Each number is 128 + 32 x the weight over its row's rms, rounded and kept within 0 to 255. Layers, rows and columns count from 0. Numbers have three digits each. The size before them is the row's rms in percent of the matrix's.

# layer 2 MLP up, 384x96, rms 0.203, rows 30-174, columns 0-95
111:159074094116083102085110088140197149098179170171169148124116080099090106122110081089116117101166207160134140127118100118122130155144125152126145107086107145148069098148179080148117150124167114092160150116172105134151184103081136122150115109129076097145136131158062144131191116118059078124
109:119160163102140146064126133084108110166154063183157108142082169120078158123123123103054130162162109121161138135120163091099142148118169162131087126088169094084119151156149133166107139101116064129075128145138105140100117061110148122104125186114130205045148149091120071154137148118124087107
082:080148089082119155110106142137075149142148104167132123121119110143093167168116219125124132124191162118171139145126194090109152134129143144102122079126106105104076097130164176130156148079126114167095177157197120143176123075118095084110156169098186131095126132196151142114170123118174107178
072:149136133184120123143141165134076180088108128019166186162116227134162132127120186103114136108095133178105139143138142147130135120117111165123133072122106168139136081111110109137143072125164128087092137109102097074117126104133093140122102183140075137120180190109192136138150159100109141111
070:112131139153142165139108131095063119142110157114163120104151209131120137165073160144093116095131142137154069192126180114110126095113124126117100116056060083111108147146165165140133104128164108092143125060153138106105154153112144118088147126185096107111138229088202113089153128165141119151
082:180156118125141122123144161114074167096049140101121110174116139083123169144113150114105165111114103138094142112123114095161117064124139167150063091093064145179117170143167104095084169181119154163103105206090157191114114145110127166116089075083119105136180148136147102126087136134086099124
096:124142116111122095121207120157141071123182116155155133137132141160099141125175147138134092068154099157096122135115074124127122152068145105077094119145094124060136151100205095134165158083136156105115077095132143152145123151208217108139117095091060148136151153100127141133061130141131152156
112:054064088150132170148151118128120181139166108161152103100077145123107170182119144118081171099105116146075143052089141087151099145132189083151136113055086149101122156076149134091142165128099113141122127133178114114128086137096145117190151103103104145169119102129153186124117176132183110121
083:153097132137069157100105124157153136122108152082146132156130096082137142168095127144130153115112114075131118135120185102108104167178141139164134097148084068124095152133184151157151074153161162100124166199103123178190159077139074105147090128134151094107152162182080151081108089152081061113
112:126121108087120102121123118122147163084092124061174156181081137152112147143094117143138134113182062139118099168153145091093146146119112103153122107147146144108120188078171179100182181158128093128150192112142076141201131182100082086127076148136061104174088145136134154104111109148134171150
106:103178103159121139157054100170148131091133104144097090144169097136085110141073126129110101139095124097112132205131143138226177103141135189148137142133093109171132145155167096144074105146134113038118165142088075154138147119128113151097142147124172124189144149073161127127097139184111119116
104:174167087094138175127094164110121148112137096164115110071091135107138191125178121136137127127090122151136089161076119159166108183108080131185108142125165083135133195121104154148158104086114168132099172131119123112097094070190129154097141081060152177135138165106208151095160146128127135096
101:203117115159098178115144062124125147086088132138135131148088172122135131146145098127097110130116076091132139087197104107164104101200070155193059117125112120114089153149123171102157163157095133145067126164125106126153149129153072126074090129177133125116131124094157139077154109155051127117
099:117099148150132169126157138088109142135098117168079131045145122092176165149097142115116110117147127137128162133092185154124102120141094095103156069122114147123137101124156039162086136160106107086089110172145150020136109137129126195129112142156177081107122080133098129182111194112118165144
099:159159139122166082099159074110121158093099115086107132176095155090174100143122067174064118115128055112126095157141099123072147152119126190114098153072131116096113131215137088123147071098166118137080140140123104139109127081150111123067180146115117088127128122121102114154155122181111117191
107:180136177144127120185185139146162148039091089115100177136118117143135184177158181120157139052141129130116090168138145119128141074114080097094090105116086112131115107063111142114086125086117142098149140146164145130122117151146135122122087146096137109121131039187147140090142113116112162199
074:138115147113128091118066173078117156080165202154141144094131155046128141103096133088109088131100134148157109230175148100109141112110180150119103181159133131137137136132084048159136102129120165094145142166095075118124145130081139127130161163145090105148121134098169125181149193126148123105
116:165149109134131156130048097160098144113062201141141118103183141138100120153109102174144121140188122110102094122094104152116167179160073102113134146113071154170114138148147156170126164125158088068099098081122117154152159110213095090146165153145111121073076120155132127111094113137084096162
123:143107121114232164069114156103135138136121120122143129140106118187158146119098156161066142114175139153147107107145119103153047089177182111114100078077138077111144162181123158095093104084107106151106150173137131143128136145078072108161131068121110073089160130173098158122089135153120147142
091:159146104155078139111094129088155109123126129178144112093131090100107140087072101097104102152151147120108151096140145094142098057175146169146084146147132154078121101155128136141192149140146114164123153111201194058075191132132155189072100098144171107071094157130108126116133129148108074106
100:167194130104154088079121153132140173122171138160161107068052214119086103106030126158105099085109157118176108111113103161154128190163166100101093153117131161180117115105148128144101152122129138100088112127150101157168135127142127136166191151141153104150115114132154122185167152119121087146
093:125150092114132172189133163175089130174110093178101130130120133145119086060123126096176142087120092155126112122121154102175109078136179129122148161087080114128183117091171113187156127170086113164134050134109100085153123162193145100091135158138100156158127083086135085100131195127161107123
097:162128120151182147077079119120067124124152155130120134137132138149136129055065114105138107121094120176094152147146139078177145112162164211119135135043143127157099158167082127130137139122166182168111121115121107112175175082103155094108092104166142128148086156119063107181151181156139087140
100:082113099177100159182124094146133140175176153128106135111139129150158154154106134131074082107135104164196192157070146106167074099152125085123112134155081146093090154109135079161064103140067111144133090207147160161134141142089148092141134146143101083087105132185120104132150115070126120100
071:113208161077171157123135157113141183132104167116090128126120153136119106122124138128145128087194156159120131153118132143159129127146121132137086059097041232104081125174113129054132148156114176091116109123081173173136153099106111151097091158095079135150121149138119120125106097124061109123
100:157108083088145191200107150130122082181142075178170084116092135137094139089183092121110119089119099115099083137155116061107105096128177181097105164088084064154154165122150175143142097155103123165105121100115117150095119074130068119109090118132124086155122170122125129158103172096132142158
107:148133134170153104128138129157130094130095109084144107127112129091163158167149111121107117089149137204159131158099134187108145040126129088121147060127067181094141123146124155127203100168148138104187162154106116115128075199125105114129135131098134165130095127096120164090176171080138185184
070:153102158117151154145129132140105147129146095093107107148118168089125116140162138094094138075243105154106168136165145087110123098050164155140127089096101161171120163145161190161077125121137131087150109126143136170042167149145067107118142198148142093126129126131177150152142139154071117124
080:106135113071149093092078095106118168122094151179175107086129089149142137156127171158140136135161187057137107153132140137114138155069107135167163101136082166152151123104131147126101097126068119100117153036163125147095157127110087107150100148162070168096134146114113181184164178146104170176
113:150054153146121081053122206111207158129156097162126126140183171165147134177128128163111099119071149114106137152105131128050084128092107143182087088180125144099175178104112134132134144099132127144154142110094140150118178128131108134170096118157174096100146117192157162105148145123111114156
103:143133098109123123163137169124071163103126159145142183141174176052194098147142153122157187082089109138140160141109110089126059118104145180201090067083096135124082121060105145129103111100125158092172177137123096105125133103160111120155151127151086119128086151158136132183120102161125098096
092:119084119094138175131087111149127186075167161166120083171169106139129121105089123151095137152123158159105109142131164072171144128107185112186131136107158189094096064052102110109116131054111103119113102148096146065117103131181137114163139114135135203167119167079131108147116114108128175115
092:142126070118203215159076108182116116120088084115086128119144101162120127104077077109098071117107112155110144155166112070148141169120156124103122172076137117125127143133162134116101124087132158063134151140075134130149088059116167117093108146109092197168138152145131149082155143164083109140
104:078100117095133102078113067188166126043101155134100116096154136183135154123091165123119160105139115122090122147082098162168158107103176172139136141099149183147113131120110086140105096135115087050121174174118105163206189128120118171136114108109112136147142153106168133139132072116155066108
095:110067188161125094098096179182113183149113147190171090135122104067086098127117103119092122103141123088170124121157159149125196146081114127113118126048123120121102127113209119131082072154092100076167129143141164133085179103118148129143109121129113097141107131111151170146148159190126087118
089:194166116105149107076127185073132123136083127163132162163165128107124113124139205111121154134075179121130148122115131173101073113129081153166133156139137150108147129180086087087155202147157121191088128141107127125072194139141118123136080151152100142069157093111166112139123115161202138107
088:167107088126134108075133122187180099077111136175116151183106118150133138098109078102092116178128136145102117158201090157158130174139092133110130154093071111105058086168111109165076171129106137152089066159089081079105180136091174158119120141149147160151119085110135093125101118105133097096
075:112095120106119125078075136153111134097124196095128171106155137109086165139105134151143114167162159071109104105082108120164161107126106127138140179082090099123133085196127098214116147142118114082096101139155095131136153152054181172145152184178128090078139134109149169080089147147087114098
084:081157182104122124126149116201115164134128152129178111132126143219092102143124096151142121084131121127178063092139136065113080096128116125140085093120143092131172079056137117121163155099092148126092178115186142093100133090098168107139058155146071124123091165112137160126145139079145098133
113:131144068121158137137153107133156155114117141119137131218184164082129125207152109120066121133093109119126120124131141162100141118126073129149068116090111120091129136175159165167147149159202096131094131056148097174119128087144135140030146152158132124096148168146126092067147089121107122093
076:119144086107126140128153120129127200126068140171082160173123099048148195142167120145117113070112148128123161136085137096112138080109150156164146071118101163173132158085150107120041130182109156155134130150162152142127134132082073103111086174170108162060104123115159099127149123103094155098
088:121095101099102131087141160105124086153082112160132076086158128090128102114086125097144113094200091135109175182097157152124209086099162164144178072106091106097064136149099115112118135103141146127126114088155097132101214134116116140126084153125136183129142103109155144178059097152114134079
104:107134063092132144084176137107121140141119153105134174096166069109137082111123080136152056081126110110112107139192158152139118105100185110151153035171114161129113138097143053155142116169131143164082140112125111119132126125110215129125094111117130137132085074154071168167123160145138126083
085:090151196138162090163123119135075175095103085138122187118187113169127171155141162083116154083178095081145193105142160080109098112127111079074151099102134118148172137145172131161076101145120142151093188145139145128139153192110195142139148129094133130140104112195096136118143161154138131085
118:111149143110154140099139204128160136106121104155127141108039115161124124136114078107130144121125121191157136140157122089105110079114164208122035074134093141138145078148083116187201113093033081140088104133138113105135154133112125107122125139121190129099128128084100142115094147143123151120
120:129147157119177141086135183128194172081085078156135132114075149162197109131112162166080104120108186109092188147155165132118158111154081153111123037089087143112113110109122143121146114115104111109192163076135161125098150119112129114127104110135112116121104136163127185147049133095104159172
109:168129143140194135167090106150094166134138136192144093142084109088138145109118131091131103103155159102159095105124121138162158107147206156167080121135151139090113123130068105128132104088099080135077132137106160105173138103145029083157116173108128151158079118136102088136130122152136130236
068:171174099088139169132128098086204153103126155125085104140148106163100116107129136177133073111115147130112131197155049201135074161184163163124169116097098161136188105124078158118145129105103132160107123116113122124138136112166105123087144166135107161125167066069127108191111116099087105127
109:113153111103113219124120107100117109177120130133093141102169116067097170054087142069104149134173137116136109148140160142155128177094121152142112115133143159136143107106120087143216087164122157131108087173170135105089191143083108146111114120076083138155135151079159169131139093199159119089
113:038116191152154059149105112139088194093137059151168135090113176151159133118117128065085167050113103145154115128088141080080099099113077135128155099140164128132108160138162134141136070147102116080132122138111108141076155117095091130128153130066135137140141178158128150094162099151123142125
105:157137075088120107104128105122023111126144140091148133183148152131119156143102156158134175144119063130111111167156137091126131200115137191174127155161128154121142158138137086159122105102171095169061111132135133198168129079143165158154124128099130200086110085119168093180123144150112151091
094:151141132087139127116122140154100129079151120136127133109131157096199158117121172125185072148065124126074129117135141119104137094128196119143132166122103141188130083102029110188151172109179155061082193116140111142108120180111144169146129120165112157156132135156114086135162187166114095148
115:125125098183140136150109072127143150122090139134151188132104118107169130145194180146122141092150108124150124173101169143124129138149126106127081136087121182133111122049098118151120123143066088113147197146111069076165144131153087122162086142205090097102146128065121088142188088082129149167
111:134130086104164110173136084164083164149134100113138135170126154088117130110177153094148130171075107139056075157157222148156108153166179126189147153143119123166148137136129125116117076090110149153066146102176079190127135089201129085110139112092140118135110143140109134166106083108147109090
075:195135166097137174147121132098096115106118089132137154155095166117097138061136046131073107199128136073097142129129114089190147105217146089144117148080133092134100111151127137120133143121170134156051128118104077124111125150166115141105103165156151127130162129067167093162070164111151140118
064:160115152204117131159100125162136153079144116085120118166106152128127135161192150157110172028141107123127109126128174159097081143069087141159096109103092122153122105176205195138089151155138161091115162049142134118134132098123130084101141172138119095087103162119124088092140095133121149090
108:191124161117136142107144160143198079094107130178119156129124167132144081138095168160152106132148105098098133113099094124098128188175137202104089133078105162135119146171104097171151150095152145185143126181098075098161192133082162177107057118108111158145135151141103106150159119125104063122
103:187142134126117157164107129102149177131123083142113107121113039121183115121127172102149087073169154107068153211149142113148158117120173193066128081146153135107170156076070090107174134145115161170117137121164134085130097143132093131105132118091142163141138119104121154176094162151130080172
077:082098112090187131107118193117107208073110109087127168161124153092170133157131182113074141087128135141089134099126099150104121160104129125147116104098065122188132137133129120143057121144132127126138155161170145083106158103109106163116142128171084137102137129094141073210116086135088100052
068:161095113096143140065110080115151130140132187134118171211150134061154157115090180124114102153134182170096166097159093171122124118125094123121158110091089121125157130153204116137120187144119156172085162162099140141128105161116069127158037166102133111138155137138097196120139121097107121140
094:158091077170113104141101143152130148126128130112134078176156190151161134126121101138074108097114083104142085087157167093110093154149106152135071156120188124140139101041148125104174149142125078093107160136139129154135112084122131125142216109123138151140132126172186174047102133109081117187
106:068102152089126120102141184072137180140121167119170170149107132123091147128107068159127154109128115146084122130126137099152098169108114155170107086067123075099130107120105153082177138057084032080157112143148110091128181114170130166176093136164132085092126136132137131130092127126104169179
108:208108072091145102071108147132154077093113183129109131118162086117069115079191122078163150168107103097121152128133120116153113158076151110123131104121113114122105120082163145120104159126089159221097122112103133135151157142141213116089165130107080133116126173154102201114109161163124111132
084:101079103135119088140186131155120172142134154112157081132128192120127148164173145152045120146085058094172123167165172131116165182118101112167112069162147120156117173110149135156129101117112131163109091095191098158105145137123128077160053100165113118098169110179143135109173124171109105148
123:153128132084103175116062135145106111131127172147132116194184163126112133082131182190122061125140106100155122121146150146150127113093124201151149172147142118172136152100216070141147122149217120095101095110163072173100165122111095126102146119125126152085151079133152090110098135107136093109
103:110141097110164198103140147096184107139161114116101096120087106083091155086115168090111143125145103109123156153093126132146159054166159134100086174095078177072133096160073119165188161066148109116132122122142138079084140107106138118099137162153114152149082061084125177105117182132137127083
132:172137152144085101116114177079089155112132170121162127156113136077135125115129077161139138174080110194152144135127125097083104080185081169170061101124122113056196121167117143159141142110117137149146132120147102148095169147144125190142102162183131088089184100120131113061122171135171141141
110:124079157138093113160164129107101176124128187104131126152109180137141154061138150134078158146164051177120141127126139106176107116166140142127093041112108076120154137120114095127115153084119031117139122129116118194121136126146093159156134078191135152121155097164120137111116198148154181154
102:146116097130109111133141088161117205164083151148153164124118115119088103105146121134123119074152118146170188123098117141180044151136128014104124135130082128125117133131167139112036176138164152121182047110137107141141159124146136165135167157110105101139145102128132116108135123177137060122
099:170116113115093163141140070126187129151106154130135118107126139134081179121148122109143167113114181176085111097111149076171143124157050142056085131095136136059197204143149145138139095130124202140110127092168143107104084077151174164146134164130118184149146147122160118077121129152117115117
102:155161107136131113154092062120156124091144123113160112122171135123030121094139098148111117123159108129154084170116114125150128204137060150111112185099097069137084128188127136171145105119140161183102152102118046096113177137161151108117117119200086143163122134120121099100143144058111128106
070:114165175143159125169079121119079195106134178094105166061128105095139117086127102136129120143143167172097152108141180149156126117081118128124200140089101134181158211131141124183127142081144076109131189150118091212118152106117130145137146085076112150136143112119188109120126134110140142178
098:117113117159149110137104153135147152090143191157135200114129143145165153118111086131101107134137103107109107192076120115148143195152126169086107136086095117114095069090105115162160110148130130090168056113139107140148195106128225146103116180123109074153057140126147119140150182105155153084
095:196066147112079115167136113120162152077123178096102116147096150110122119153138158080143081144069141123147081062046114185161174189090109137146128151089092138175123135140129122141102142094128157121062136148163126104172135089119059136153117177144113119120110127140142088111163117111121057142
115:090154103121147099107151169157056181136147081126136164158069156097116118115121119174109150078089083138112127153116157103071142103115150117104136132096105116132171154122120131085153130136107129136076142144140134157175178126114077153124136033109108107102149091189123172147106183209129147205
087:122138115112119149148212057080179114063146157159113149106148124129158141129136075152030133129052079147132103158131127135150124158057159091151156112123130149167187162132127093140146097165145150123082183078122119152153174068092123067097117159139133109151149140103148135146147140115133135121
094:129139156165080122118110144162128207143169138043120164133124138110125146162112109113131108105172046114110097150124200127091110116132114125134098094116120125176105138087153113169077120117121115101126162089157138127083167168118169125091173074136083074130072180097150130076124095113097072075
094:172133068100062151145108215069108129099187112140101100167124137145121114087102154108108157114135091099148105078090171082172116154164108133164107092155118125146105153136119121087117136163135113136093135150130150031166104108113126101167188140105152180107158103122141099143085194183124107112
070:122136085165153150144094092113084187143144124106077155112166123072121097131112112093093100161056140141071125113090110154151135115054132124113189102143107176086123174122193096176127133112061074124068082146133125146136186174123141115129151117079098124102176134182119148141110144145128080131
100:181225163149160130164100171142125148049110049153135194154137103121165156114157128123139161132112094104149115134162140137090114151139150160141108097089142159102115179117063115113183085144119146209124148130119104148125150153124086143086093125107169110156112123135171079104136193101106096107
118:144153131121127182157133106116113162160106130037118100141087140077147107168123121166121104080132085171149100167110169131114115084173159139175113139109115131150129157148082127113135098169113139123069109084165133092176110132167174135184115209087103123173141076115193132108098108136116134212
058:117141213133120157175079122132122129098185089155104124135124073128082182151107168094177132116078133167104153095123102064154074083148175140105131127061151140103065172130150141112074142134140128140105140142124141108104180121154132146140107145147156165084055177088117107094163112189129145130
104:145077102086165140090130112109137094063072160102129116155120090100106124134089116073084158132092163137102132167135116119166196206113174143092160181079130148115138097156168115098114134101149126125111115128140092075180223147145101087119139084097133124148115140157138133123090160207104101128
095:153103179185189107201089132121098166090118061118113079171139099137155138131113144116133119134109090137113089159171163135157147118190116169179143157138084128131109132114085117159149075156097133225179149119130148134140150117075107113105094104147110155145061101149131093096082168080139112139
096:136047083171100127165206130216122122117105082144070120122090155121132117138106104116107148062095119125113149136162122101140089100076146139132156129112121191168133161084134096124134102119083149175154106132183092117090125174146131168148181109134115133125122053126162157124084175131107187126
099:158098114166113136098136102136108152116090086145061074074168114155131101180159167075151085095139108123107105127114141102119145100122162076112112134157137168086107134149126084157098151147143161186101132131134131077112123106131214192151213107114168155126087126123195105093110131136099101061
106:127122086152117128172134150147117164151134127121135146128070175099096104096154106125124114103113107122087122148088178155096155091112107210190071129084156170096132118131185092154166103158101142124138156106183134200064106099121096091170169120165128127075097080160144109076060126116089152129
094:150176196142144135155081125124114209158111127164121157157081100109147179157126105127125134079171132142103097128147104114093104172158110156160100152143025141105065144084121174160154158127181150101150105095130079153125125099138145115161059126095094093152105126118134108144129127048146097088
095:133139108060127139080138062119079117152086105143068144116107153051159120128089115125153171123162114157088158165103123166131163132134168096135195080116101149069124066104165135143161070141144147216138142101124100151114110119192140095098140128056147091168127112152138147136115094126120098128
109:129112127120195166141164135085116131108151118134165148111089116105124186124116111129113174112078157116181128150047138115063114097106127105129161150088091153109146142118099124070115158097128147140122145163172089086058170174096045116129143103095128133117170163049152118141111087154183149170
068:143163151121154106123218147116143110104090132112131148142119181112203157099155125138133106124126113103111143181092111078146131161120171161134137078056129094137087172120186120151121090117109104081135052115175077152177172082152102137079199143137144168154142147086135115151129157154116077107
072:093157132067203119100070148121069122077178116150154130107129100131056183138139150119130080108082135126190183108127123117189137154144140167175154123124168172149153151154132123157119141107108114079057173144099144122105135116117146093142107142218104130111214112110141113136125136109121107117
110:164139136157123186129061154128136104069152108181157121153128145141088186115120137092076164133147102097124099124132159112125170143084101177114118126131098109096146059162202072115214137083082091186109153149117116048087154124080126114154121123122175135089090131106127111154127143119161126121
096:121142126148169125119149163107085130061144113087140200111157116129185129094141089165133155134095118209153154105058127134107120147093120152169096125110084196062113101102059080123093173084122148136062171126149102145157150177092125190127128126102093123153132122163149149110140164142137114167
089:140138141127157102206126098105167180148151149086110073110198106187146134112140131067086132145169094110190126141120167164166123139093155130118169119108080075118130132154196115136184138182125157162098152103122141107168136087093126138182154133088156136169121132065122097103106144176070105129
098:119172133162089133153148115115103075117130179124118110133137147106181142094063184090103156076116085165122171150141174083093073059134125146086091095140110118127145126084088061101152099119131082214112157084184120123175099105114178153167132124177147151143100125111142126155137175135105124131
084:112112090117164090088108143129148132096158139113181079119140092170152115097102116210101112142107131126160110132130105158165150133100146180148127093151079091138113161151186105126096108138107089126012102112136160078032113145145148124159182180187165109128146129092152165112119143136130140107
115:130112138167115129102152148112072113076188128142163145087108138148168188099148116128109116116196110116159108123209137127124148127113140148126129164075130206090167124077090117163166123086105114141105138186116075081081187110057090133163163118110126142128078124077120141133128184146169125095
087:126143115126145132185141063082105060163094156154103115090128071121175165096131106082111080082127151138116132099120118134159137164102146150176185108143065107065126180085081108152179134133141105153141091113126138166085156142101097172194153144086074149126093099108114134189108155109145143159
107:139110071121123134129139123122166174123205171152138124157139080109198122131160137125170089157118095145123111135068125126215119086111157127167167146150112144136094099119167113143173163124168097120100134118048106146151164130127144159174054121179128101165092098140134129132084214134136085095
066:179102083111144100152168079131109171164125118092178140143136123189124139080143150127147177102089156158088096129146136119124061123153101137148125125095118080133147125124082119147179141076122079131119112156117083146128087086164137051104185079103112085134113153110171114134097205159161207118
088:142109133109231181122109142189069151100101141129137108116122153094052123172129170088131129106104135141172145124148153130152090152134143098104097132026107212133095147110132171132097187150139183105143160152133107108173111118137095111076096111162142117115140072145110110150120120176150135109
080:133133145162159100114118119186155150137134197092134115147182138171103161096087121166092114116108088181150096110144116097163139075131139087109100181111093116153129120143123168143046128088120222149103119127148093135113212170136189136102119113115200102133101149109106135097160134114087129180
121:182151142091146121134118151102150133120138108109149120113125106169111153088154150059095098125129126118095120137120156077084103100119105160178046112161156107118157130093086083118193156168163145144141091138137127134138076189191129145137165150065064132171168173081161167069078119136164131156
081:126110111124082150158148172114111145115158106170039123133111093196193150140122116097092074150080161119084152125108139084157138125115194139176121096085149143107135103133083073130067141086071110183103143165116204160124137144114123132144112100118120103115158141140087110135072185087143159116
069:132167172147123165155113162122054185145175092124076166119154149118120133159140193127138064066077157101121131140109155146160084094096119149149139111104119167152102156112134116162126186151129144081189168108152191139103187100149120129121164139177113097104084151134211110113142109161089156132
085:144143104163117113134149124143105131141146080117084076171107125163138156060108114102165134106087095106051161193092152085114153114093167169098109138117142167110159112107116122115125142123150151170058152106180119100118153126127131214092102087074199127150128126180142127102117202133127078162
119:210178162105188122104127094113134146113107129171119096115170087080090177104102138092064174171166122164132092190156084130165095122100147157127176101166088158099122149190128115156087114130108102161141130100088099122099134114118160098150155131117104161108107170138147175096162107178061110151
073:157145150171159125156063125111117173137117163115136113172146126101175152085130172073107059135141152143093126100143067109121131164133138112157115120089083170167096144090121082113088088151162127120146146145180156126186163147133075162057105198119066120136149186092141085136170158097107125139
103:176158148105148121128128109155091168131101137129137158150098237166137132067142145132147180124090100197142134139106110112112152098110140184135086087106118145144130100083130122116203133147179063103098119130144110155118088135166149110109137125056095143131167120095136103159045101137127150197
108:164136114071098124149095071100119208083102120147102102221131061127135193189118151117116111153117147080151087077188100141162106130140170116182090135182100113098133134147069146124082136114113114139133112190165149170078150080116137120112127135164115123139115082096121116150135116119096110145
073:143124097091163172069111145121114103107131095143186103150122145160120140123145114122123128142144195135117104166165091168157026103115109152104169133169099177132133113111205102209153117184087098165161169172139098179100114108157081078177138100115136123150093131150133123135137093150136072143
131:124165121100173162072128140125178136141081088111124141204069095132104087109138094142081124132129104128174091152118167154112175130083139049140099136113127165123174168203099095126144116129070133171082113138045101118169129125121107117156086142116159113159157159133203095137145129134132104166
126:069141163127122094126109159106185152139127092082117105152174117107127128152178128152105011067158084130148097082149171123125114155125169123167134136128132095122143217111157050121168109095124095102088120116110083100129110141123174123149149138106093173089108138119132102080082102076114136147
094:172103071177140122086138149125136075087057091163121134150126123104146123105124159104137154182116143064108147056128105097137143140141138067119077089094117114075079117124142113167144198068144119152086073142154121182144155177086108093139108161151183134114155131124140174113099153177148104104
100:159113104107072141148117104117153169141099126116086138099168125140127167146088172196137105127133132096161201089082141151144071195131125106139106136117081102099106114111179088174056108094153190159143157152114166179176153141131184189153127096103134150118112171153095111107152127179101155108
112:098133139094077180142129121092173124097128129130158185048113112129123168132157095115080053120166112157144141136081128091150171122146124126147102108084132130147107110127108064068161131122056102085122147173134107114144112111097139119163177166102202151145190142068164146124150185175121112150
087:123130138066132143166066118151112115133114166132138166137207136153152171118128116088104167157094096155109163112102095068115054145119176125103124147112072118124178133105121123169104078135058105150145089139079116206193099068079104115128136089122103143138111147134128092087127172144094165137
113:118161134130148079102175087158107054105119125129104145165163073097147159127101128167110131161138082137129128168123137105102174196142132172098142129079080139099105171151158119186085109157183159088042141154086104142097197139115197148105130114120150119116080109135144112123149146155158115067
096:169165130141091125142100158140053101158104076119138106132123120145155183059125105143157063125195158163172140145051139101152166084112117184101122093100088110104173122082129101068134130129130103138140156139119114109113133151117192133119137115095087114137080138102133190156134177067119112187
093:149125107110152078123118120129102150108137142167167193145062188142074136074068151126178183143148119116149019168147130167120121206162125132113118083098137129125139118104138148089134131090139106147162100128131064175130113108131114130063114165110137153088114072115105102160159163162111101110
092:105099126043124125140136154098175113106180108160205107154130144134136174144095129130094063127216086131092100163134132123145101127125170167073117100076101042134173148117144163144101132089105131120149149110130119123141134135089085107152112165188170125095115088116081098165121129180106127086
103:128143160095130104122077103125138178155134130147167093162134147086166092135186111179075140128176146143147087117111140142112103174094068124094107150114108194144098144177195182160179092106122114143117160137088098102136115091143070067161116081154145066136140157140176138079138127190113103149
119:160102183128126155148130199140102164150118156129177137159118135153228120114101053160112195114069146112106137131092118130102127110122156170128095099119074085136104111072126104106133174121159088141076124143102168119109113122170110084084109115130128130109165114125061148132085180108062130173
066:132055107131154113140120080101136134155134118159123132124194072169114166102191142101173168077098131089120137098117160127162136158187127113099145151111113154094055105110152178180097176124046082140170119177102120137160151117143111127115130151078155093133121130080103094145168137159162088078
107:188125131082146093068113169091097098096107121177145135131195138127146158122148133166162107132157144153121134150111104190106151094114138202143165140112131143098115087206151122181124101105167124100067136188140113109148173074147142091157116182148135148144047135091132107093163130168103135174
095:169129122112116060065105104121102157082071097137093134147141151119133145144111091103131108115208128123158129169175067132122115073163119127140192105111133126156162128146159135142156162168130198157160116151147109141087127174198097172136101102128124158170126097097139095140078124054067085145
095:181115103098083150121166105132144099123141172130147123152171105156140157096127138104087120059167140123112133176171163071111126070119124155163160089182119155157171149096126051137163093157183119169122087144113116156177154113129108193167119123046122096158184093093150105151101124158143160102
100:123187088093172121102097047102091114100085081122147172152161122158130117100201133099084130122099132127156109169111120111138149173112198171101156139094079168134126088139143114116128117202102163143117134131100094101130116155202095093141179157129134140120127114097197067114123171084156116137
111:139147127092159095095106119166148134071103176125124060123120112175179144136102165129078180114148099115138122156147075101126151159082169197115157184100100084082091104172172098125090110124099149155111147164103081127119186072114119208102166111117088111143066128107110153174143148123130134137
079:109135129071069148117161132128064101128142050130177075164087098160154216091086134135155126101104142103159137161141142116083124114176128144139132110124111079114157117063053090124152155135104108102121096125135142085124193164176161122164144136155091156195112093118134112130120184130094147120
099:188205156131158153159100124108123106102146119161056101070136103159103087111177140133102117089133154089097088157090138106130139133132104164072104112176079107056121154157166077115087116143169154165064127121098121094147154064090103182173132142139124114107147118104128109189127171146153148139
102:090154173176081106129054107150068187105141088120139127111156159135067136142166139107143090110142138130138133104099174078125098101117094133125103115115101144141096199103148079111091167110112053184115171154117158106135125095166136094125124172101174119123150120156136111091190110130208110181
100:104129131095157151140054086150110119105127184123129095152175180108103101127091139147100159099186109147117132131089103155132144103190160097116160137100127136126085160122155182196135156115168161123095108117076157160166145076150129108109184149085107112184171096087119174100112139201070084121
109:143134166125157138128149118122171119109073116096069129173093172166155152141167134120056072087150088104118110135104124129168089133154074078122107116080098197115178081072124123115098090108135096155161151097109123106188067174131167109115127122157119142117097080126148099118067122103154120053
080:122191127133142161189172072193115149156162127135182125108100171195181135111137151099095120123119087165125097141123152149122178142179172108157076109092149156113116115041096190120130138087133139114134111147170111128116165120137095126098112130084104123092088061141144178149101130120146136202
102:145124076078202018133130122155127158113100093134189185192147157144154111116158076133072147154140107129126102084186125123156118124159135123122109113113103050124168174130142143138133114117101117193126133166097148152101121096123110139108185075096112179147184103112133151123107139156118084122
103:127141115149144140114100180076099112131122172117139148122120139128114117112210100116106126105097075093125137193135174089139098136127100116117089084151081150096101209125216128145138092182179112153145125083116148126163129097128124064149143135137116135172157124025161109083096101113139098168
111:149115128164160123102093131181111138120093084105154158091107131122059169150094165139076112138157130211113128120121127113103155088096165093154132114113124171134106140147039117172132122119117155138149167118133140149074142164065080132167085124100070081068131166154149195103165145141165097174
107:159090132160124097201146091214082114116116147094108208145137082102114136163098133135113152152143143108114100134103112147133097128126083063183099081090147123095149166134100132174111157135111102106179112167145164137113178141101142124099118105133136121035045117131160129072127081101124111147
096:176139166097113076129103118148187148134097114151080169140134074123119083163127072101151183097164112093144133165136165155081122099052125093078066116109111156166114166157129135142156118113092118086101111139128080144177110145170104165105131127062145085124138090203139107111131066140094099148
126:166088179064119062051161141123118171156170095086082084159129163137122141094190113176146126077124131142119131178221125087130072094110100164168178136148117110149134154137132116100158116155135114141114124129159139166084162109168120154122132105077113116121140082160142133077083136114073134137
110:137161170117118124142057112116069157096139140082169161113113130157216127155143130152097131124084141066111115105122168125094128125098158031147160168134135166128120147147129105115096149108179154082112178115073115110101162066087154096097137114140115186102125103120091180120136120141162136203
118:125116125167160096116094115133096199201091073072139145128118117149025130152130153130120124095137110170165129145138164097132075082167089115129122135121158179101195155133167153118085129127103149121131156120168088177076142155161120099085135120170159128080137113098151166082077106109168105098
082:164122150108092155139153074152125198122082137095082147134161144097144148151166057136119134110144125184149174051148140124174166092175089143176093085111085196157100125085117156110097179133124142132135129135089144101145090173143180145116105140152098091127139142157090124184184171096110093110